Weights of a small GPT-style language model, trained from scratch on English Wikipedia: vocabulary 3126.
Each number is 128 + 24 x the weight over the matrix's rms, rounded and kept within 0 to 255. Layers, rows and columns count from 0. Numbers have three digits each.

# layer 10 MLP up, 384x96, rms 0.147, rows 192-383, columns 64-95
146161152124184144116130128139158122136153141115135134115164137138114096117117128122131142087109
133101161132139165164094134118162147097102137065133130140106108082091149147134139138118108122104
135161145141090108119041102161132095176101093098109163113130133130187125121111124175138142157113
142123097163141133112107092108147163160118126142131164154126135085100113148157135160125126113177
111157154116162123141037118128127103140123129139061148170092141096079151154121144151142131158124
147117130158171137166114130148173124152139157092136184152152123120142104120155160129113116109135
119169146122121165130095104135141125142105100152172182106125092092118111136169148122131121116138
117114139138159143143106153122146097123138103133095123158125113092074132147119137116132122143144
096144131103174154142117127147148147151121147100122138116078119109111128139138137095164111172151
132120124177104106116100130140115114130101163069130160108122131118126134142152216128124104110122
092134160127173153125116097151135165117063168149089143148117175113115133133126155119113129127135
100140143081122152165144092125135122117119123130159157152141168150148126125110180145122122116143
127072108103127124145129125118138156129127121163136120153120135100135136143116151146141105119144
133121093162142149126132117136172174142122133109142132093127138097139120135139116161124142145144
105114127159148139148148130137148123112130087145178156137150122079109111134160168145123124155147
136148101140172133142125108210122160097129113119143165093119096111082106104145128109121141114120
098144178118121113123090174139154112144088068111129154119115149115116147118131164141141121130095
115152115112117126138152122113129125115083126113118172158103103134115105106122156128131101157174
118117167129203130111138131121167128131129127107117126119120153085101144150116176132106127095154
149132142193122113119121130175090142136127147145188131121077110128152137124086146116126150146132
091154133126111142101131135125144125132077147113138161112126126131066118053153158114123118149113
132155161090136117097134150108190063128162144123158157140102171117123116132135166128164119101158
098140160141112136122140135127125125100091132106123124123119147095133084094121152128126155144150
128171137155074104124102108133135130141124151117136161138155088116142152117156130171131114119113
117197170108094142139126095143131120084124080089139142181104131115109156126126139113133096120149
122134160110180102159129124125118097112089133115081132153104143131140129111147151109112101132104
095168132094099142159112166154105093122110119114150132168079083111112111078154158097122115068156
131141107168122169131091125141125132130080152154147127148153159145094135140122119122109150080130
140122166090109179135102081138118092164164150094129132159154137112141110143123140184151095123159
100133120105140147164104111126114106121106149117153150169102107120141078172102127087134118123124
092200144095105111132086128125135106165134170104103152136131092153150113098142199134149131145116
106154110112126110116120127130179102100096134125100142142125133114131137132150103148131123127071
135187114133111151122110107129130125185085151106125150131146150122105080136150138108130112074105
111144100139120121110125106178153122095149170181106153105126122129090108114120143161133099131121
115123116121117115143133155143152162204079115064127164155160167110092102118122133130117117153120
103131132166162134169140093178167133111106127108134156139122125078101119116148151146105112087131
132108150131128106136097139162117157112124099166136169125137097117121090088136135114144142133127
141139125141134144105110100169144158130137142113145137118135171102115142121129137085115127106152
132156154120140146135132123192162109111113142116159129152122170103123138077152156104158073124165
110122139125144125125109134133124108151108132095096132144092123114130159195162130149124124121120
100153152167130090154117101135148091120108147087128167136163134125038140144150116158106138123116
109138149155108143121117137105156094100134128143154126152126144126125133118106148103131134165149
140116123082183114142141156097119112140116162124124113097128122122137135127122132145125138123179
100163159110164134149124136140190085133093134120137135123118122119118124188196138090111123114127
105137120128106166152133142134133068141139155130076127131109132125107089157157089140121117139159
094132123168149117158113123114141106136162142117190158136082157103125119134120122159111110068135
076157158147118128110120081119104116155126155158126150152151107113120112102107129098123134148120
125101155119158170202111119145111142094172124156147127102125147105140078114150133100116125142118
137140128095107131146064117101129118123101086116088129152130154140151179141124132127151158090167
108104125131147133115092130109125115130130132122138113163191185076108133119131117096124066117118
107111137124173158123097116144158136130138107123111134132146099115094175127117177146158127157105
113128147076148124145144116141149162098132099097119136142125216124095101154110146122138135103123
088153131110189177146117133149151125110077141096123140143092144156125138098128180095179107162139
059131143117127123119110118116134159143055107126094134151075128126133140120107142132148132135156
117146154104141164112087124159170093163166141145068120140083154112115109170137115171148140125107
119120132128132144165128174104154111159131120160099171163135153096072085169132130137110100143135
117113098120126109085141132137115116130085083096158176156117127110126149117129161129116090117105
147169143143153117154109161125149117090125118093099170142160120116156141130160156151121126107105
106140152127110123128107145148136121125084102129153173142116128080110113117137120118109166147146
114144168133141075132108136154136160147122092067126171125148157104100164125142181126128097123109
143130170146092138144101098130103115109106138133110141152124123122153110124149145127123119149204
143141142108112118158108124194192153115148133126154129130091120106133137120143126129101088129150
087127100137121131118136116093162155128143113127146153137109200125145155103111176122128134136158
109116108149165122107152140133153122116098096133107153104158123073127167115121133133118132125129
098120135135125130102137113136109148125119125101130124167115156108143142149180140180152159096147
145114138155118138128082141133177105116109112079111146124144116132122138116156131154134105123140
106107150129133125155113112123148131116119139130167120128110127091087137104120154116126105155121
120180153139148130148137091122134120123098191130131127153110124108115099169130120106089110111141
082113183125098110131119111101128163176147132146127162173145129136097138156106136111116133108178
154146150126181098087106081191131110143102123120149143154047163084127140116137128121137143123092
099142148178127125140132112133127113090141147140152152146145143093110129120131147116101093093081
117157219157139129139104109166116160103121156114131125130148101113138122118119099146134120140160
109153114107160129148127148132154139136122157106104137119113153107124128103143080154153092131153
129126144116149145139117061160146124139059142106119138136108149134159149104135127153107146124168
127135100133157138121145139140165115170134162101152141126148135123131101116157171173140113120135
127134171139095199123111120135159154148134111120099144163140118117093127132109131112202122073118
125144171117114126180069120108106121173118147118147144145148161133131132109115131149138108090149
121127169163172155127129115171118153136143157088118128114124126110110113180118134079131107158137
123187139112149137128138111150173117173085140123110178133114086092149142186135159171142105101152
087119119111147177171111084131129116156145136156110123135109131139100146126149147123117107105135
133128114164112189125075099124106161134107116094084132174130181089113160123142120132140150130101
103154170129133116124122112097132125154125161152130119110069142078145123168130146134161146149168
120098168158111173110118126150116116136074098126122138125083138143134117101149179159154130136122
116131153128164128118100117153161098136150150124110123114111162101122182143103124127185081178194
100131155124137163171111161129108142182130140131133148115128142100101133127162148078114115108137
112170115092094114164111144156135080118121128105130143135131086103134113159131142115133119090102
137117151191105110133138170153143130124107129108132124127116117108166132098116131155127137099125
135143170149078110110140159109118156114134107098139133143136113128105104110117196099163145125115
114141142150161116134104068120130151134118125124097142181144104124136109100193155149111134096129
098141095142121110168122154150117107151072148124135125126145108104147135152141122146155118156107
116102109161127151089150097133148150096128145138107109160105160131158102127107130118164126097123
131154117132094115143124166175145124157137146074124158134102109080083115108137142123138130125127
075142133129120178123137143164121086166118172149123113142140134117119116147124130144149165145138
096143146125155134136067116108101141090100085130102174140152118139103151130150163112137139103158
152147111119126115131096156126160133160135113123161155125141096114109091113111175112131088094170
104127112122119129167128143124183154118127121127112105115137198042165117108179090151149130138130
087160145152151099110121105128121148130143126118133118149163122119149142157102161091113143124128
144167139113146173148128153157116129172130120122158156160132121136115090114153159142113123135156
133154137134155121117107113139140169143081121064151130128135085125102117110115149139144123140141
103094116138142150097127145133097095190135166100125166118108113098118115137143133120151107156120
114171161127090128144123155126128106144128168137148118161152140099091127097127092113156127096118
135083126086133139156088135166128143128133152116136150169086105116125107165158110142145098128182
099126137142123143134096104101157099163129125134137124137146150087137159137169094159135144094182
128147124147115176195106127132173095122096146136121113179134126064134098154124164125126109146123
118177144163156135186107141146128160104147102125137147113120076085126125142163144140093100157154
135141177169110094129146120165143095136126114126135147088123137111114160141181125149137078087139
131158148132123113116143115158114140171124141113130118151116135126148147114131145108125147118140
146130136147110182148141113172146101174127130134125139118176087126137132127142125128147158096108
143151111133168109128108085174135128146144155124112149103133108113096127116166112160122117117154
122117172161139155118133087150103162182109146101111123115160179133124100127135157129126142099136
087113171181122130130129163163102109158124147150144126107120151111118164138134123152121111099125
140131114147149148174123166134136076161156141137134153130130182065131152113127139133154053087172
128125143131150085189094098205123105148116157159145180171133115118152114097178123125155090122148
071155159137099188115111138139146131095090114084132149132113104115153146134116130101182130150087
097127120169112150139122110128098151131170128113158159125152145066131131121094125165133110113131
120117127187105149106119099109122143119115125142171148197130155111113109166097151111164139153105
132159156126118131114125084088118131153112135139085125116141176118121112128110136108143117108130
137109087135141122171146139166109097151131124138110130121120133096147130122129146116113113077141
115087117127134124100114130150159091150106125100147137178092126136135121142090119155149116140152
102109124149171126120089121162155135111085139173144113126127151104113152174121173142105095101147
121162114108099137125122129116114127142141167131151172196108114105152149163152147086127078112093
096101114107133113116120191145164131113071112105094178149133154109108100141142129112124119119113
121179163119159141142150145148087105148122114126149149136121083121148146106159166131142103135110
138132169114128125156117104127103101138138092116187138182098121130140129116188157140124125099151
094101109111131167187086109103166121117146110164147125170117142121136108161135138150140119172138
100125149124136113132100121121102133128149112108159172146107108130154159159197186161130102133095
067135130135148142150110154131124099131101156121145151102089117135152108154175106108129077090161
122142122117113153146118164127115131136063130104163131129147150106120092110100148094138126082134
132140144110142140180139106160164114123117100114109153111121155085120127139107150104111154122174
123172145131138148155127123169116069164165150095124122145156141089054128156160167129117077166124
100126108123183105106131139107136173120133127125137159132147158131170166119135163129137125122106
131158165121138129144121115118114164188113140105122130154112138119146123162136178099133112098094
151151157147142119123140131184150115151105142122092112099108128118157134129151137126128118114151
132104100157159112121115120108149125151142111122125125112150166113118115119093162113126132136124
152128158151113155105127111161173115189121182079111171143108128121125122140128116126192125117114
150128157150132172147102119143132119131115113121162150118170101120153131143152123187154125110135
116133103175088125115099146121145165100113202088101133135103170128144133119140144119133146073114
104136142125169100100109147127130151115137107084111161134078104100091087128087119141182118165112
136160111121159124177131147139115144136137144121100139112109100123121121119127186128162116152157
125100110111136150138116106085145150157133124128123144119100128102098147146155122142142133103125
138115107187139116125122116114159138123140145177105134155152138128102131125137119103129084114166
111134126121143101162082201105143133151158129128102145138147155126091117141145112153161167108131
092123124124094128133129147138140101124120146086165133124135148130122115133124132111113128100115
121138119119119141158125100152183107109142117151151163123116134103138115119195151123144142149124
098111160134117138146086127132135109126138083127094122132113137103116131152117128149156132088125
140130155162117130129109137144134119157140138112116143114117108111143093180127099161145137161142
124109121136128099124119128115154147098132162124146141160112149139059134150139153147103144131115
115144136137164135151108129152136148157142157135137130104131137118132148118121130139118106108174
143121109134121186124140094129098098134134175146136129151134151094160181134135156127125078083125
149168130141167136174139128113149131150124148117107133128154107125095104151134135145141156131126
114158144198103142134100112128139175122150123105147127135144103076125111154143122155147102103154
104155133095205105138105129178153110107116155110142152092084141147113097119125124167147067123087
128151110105133171107121178199145085134104116127132162111085153102139153115134145144122096125108
154155143122145132184115111097161108123122134090139147104117124087139102118135119124207107162126
086094127149180116139126117146147147141121138107142165121176129127101119162123111105140127114124
120106167150139128157094085124132137154125150094112100155155106093092155119169121185112123118077
160149155136122135177127153141151113142125121127085149169124143130122062093157120147133145116143
116136110112159145133141132150145110153141172136149143129129157147136097097156159157130102116145
112144113107120124136104146106148149154108106105126109139148148089102128116118163084119142186132
112147114096172149145077145142137101161169132094106187117153131126126121129173094154146116124096
154112108165101136113108085110104107164108182125112128150159165105123114128112139144131125089163
093127171115126134112140116117158156131136130139107138154106178122144129131107126133147149106133
097124128192093157131132174127152146091121137116146132143107106132143103118146095138147096110152
102115114145140137159129123118137159156113160099128126139155131113118122152076156119122168154119
110157093172166101159112141117147142122166123118134132131144090119083106132160159112130097106116
113135142123084136141094128069141150091149129144071122097156131121099141138143125165160132091171
135131158134156123146093151110128129135157105142120136169131101138160118141128164123160103109158
096129164150158105140123121170144137128115132089160108124140115094087155119140144179118134120110
123123124112151126125116108154128088142127180149128167101077115131163145073151196129158124146126
093145129141141123135142117112151108089137177153122134150074141126094134091134167146166122126118
126127134132127165122119130144152087101107135144158124176121122121119142125118182168157116099138
103142146120151143144151145099120098154131132133103144113169144111099121139123131138132139082126
119153147119123166121109164118116105125095126128104138107148168094103178163102124136148109082139
132120113145130146126143112133142130103152162149139135130147125147128128112112128124133074098165
098127143178127132172122131124168126143098123136137151113147102129074112114123152182125139131135
106116091131152107172114135102181110134146106161129151146154116119103104132160164131110108134111
110151126111159122123112078114169152122076138092142129160090110126124174134132131149113115175136
068178116123171125143095115141120152095124141123126110148120112122141149110149118101121132127095
128175146158148145112158107184160117140099149125093123097145109110078103096154134117133107083152
086135145142127093096138089113136149124104140108153137124158151145166147128134117139119118118095
161112133085119136128115110135146141146101099151136156159159180125157105090116142102125111163121
128108133128107124133129122120203186164144147118134171132111105115079156107152146113176098146144
107128150116134146120085104100183158101123126141126151129155152108127112129084137165127136131113
103131112139109132135120104152119175099132162120100143109090162128159130083120140145111131134162
142172149147107114153111161109119086123136187178124119161187209103153076129143124164162106143134
139150109130152157180119140169121151110138128114112164106083107072121166133158105115162111125124
082178158148102106138113137124130147154123143103131135170133112127129109130092106110113128105124
120158110119105116152106074113168104141123134079080144134116102119124092128154107125125125117141
134148129117111138136089109148106099136104150146135142126089116108119126129123142093149139118165
137130113136115174147117137150142153147119196102096128149153113097129154123171124109154105129173
105132104140135123126072129085116122136106160122138154147173090109133117125127129104171145140167
112173156110131172125069065128121097149106126152125132136111139121118144146120122106178110104116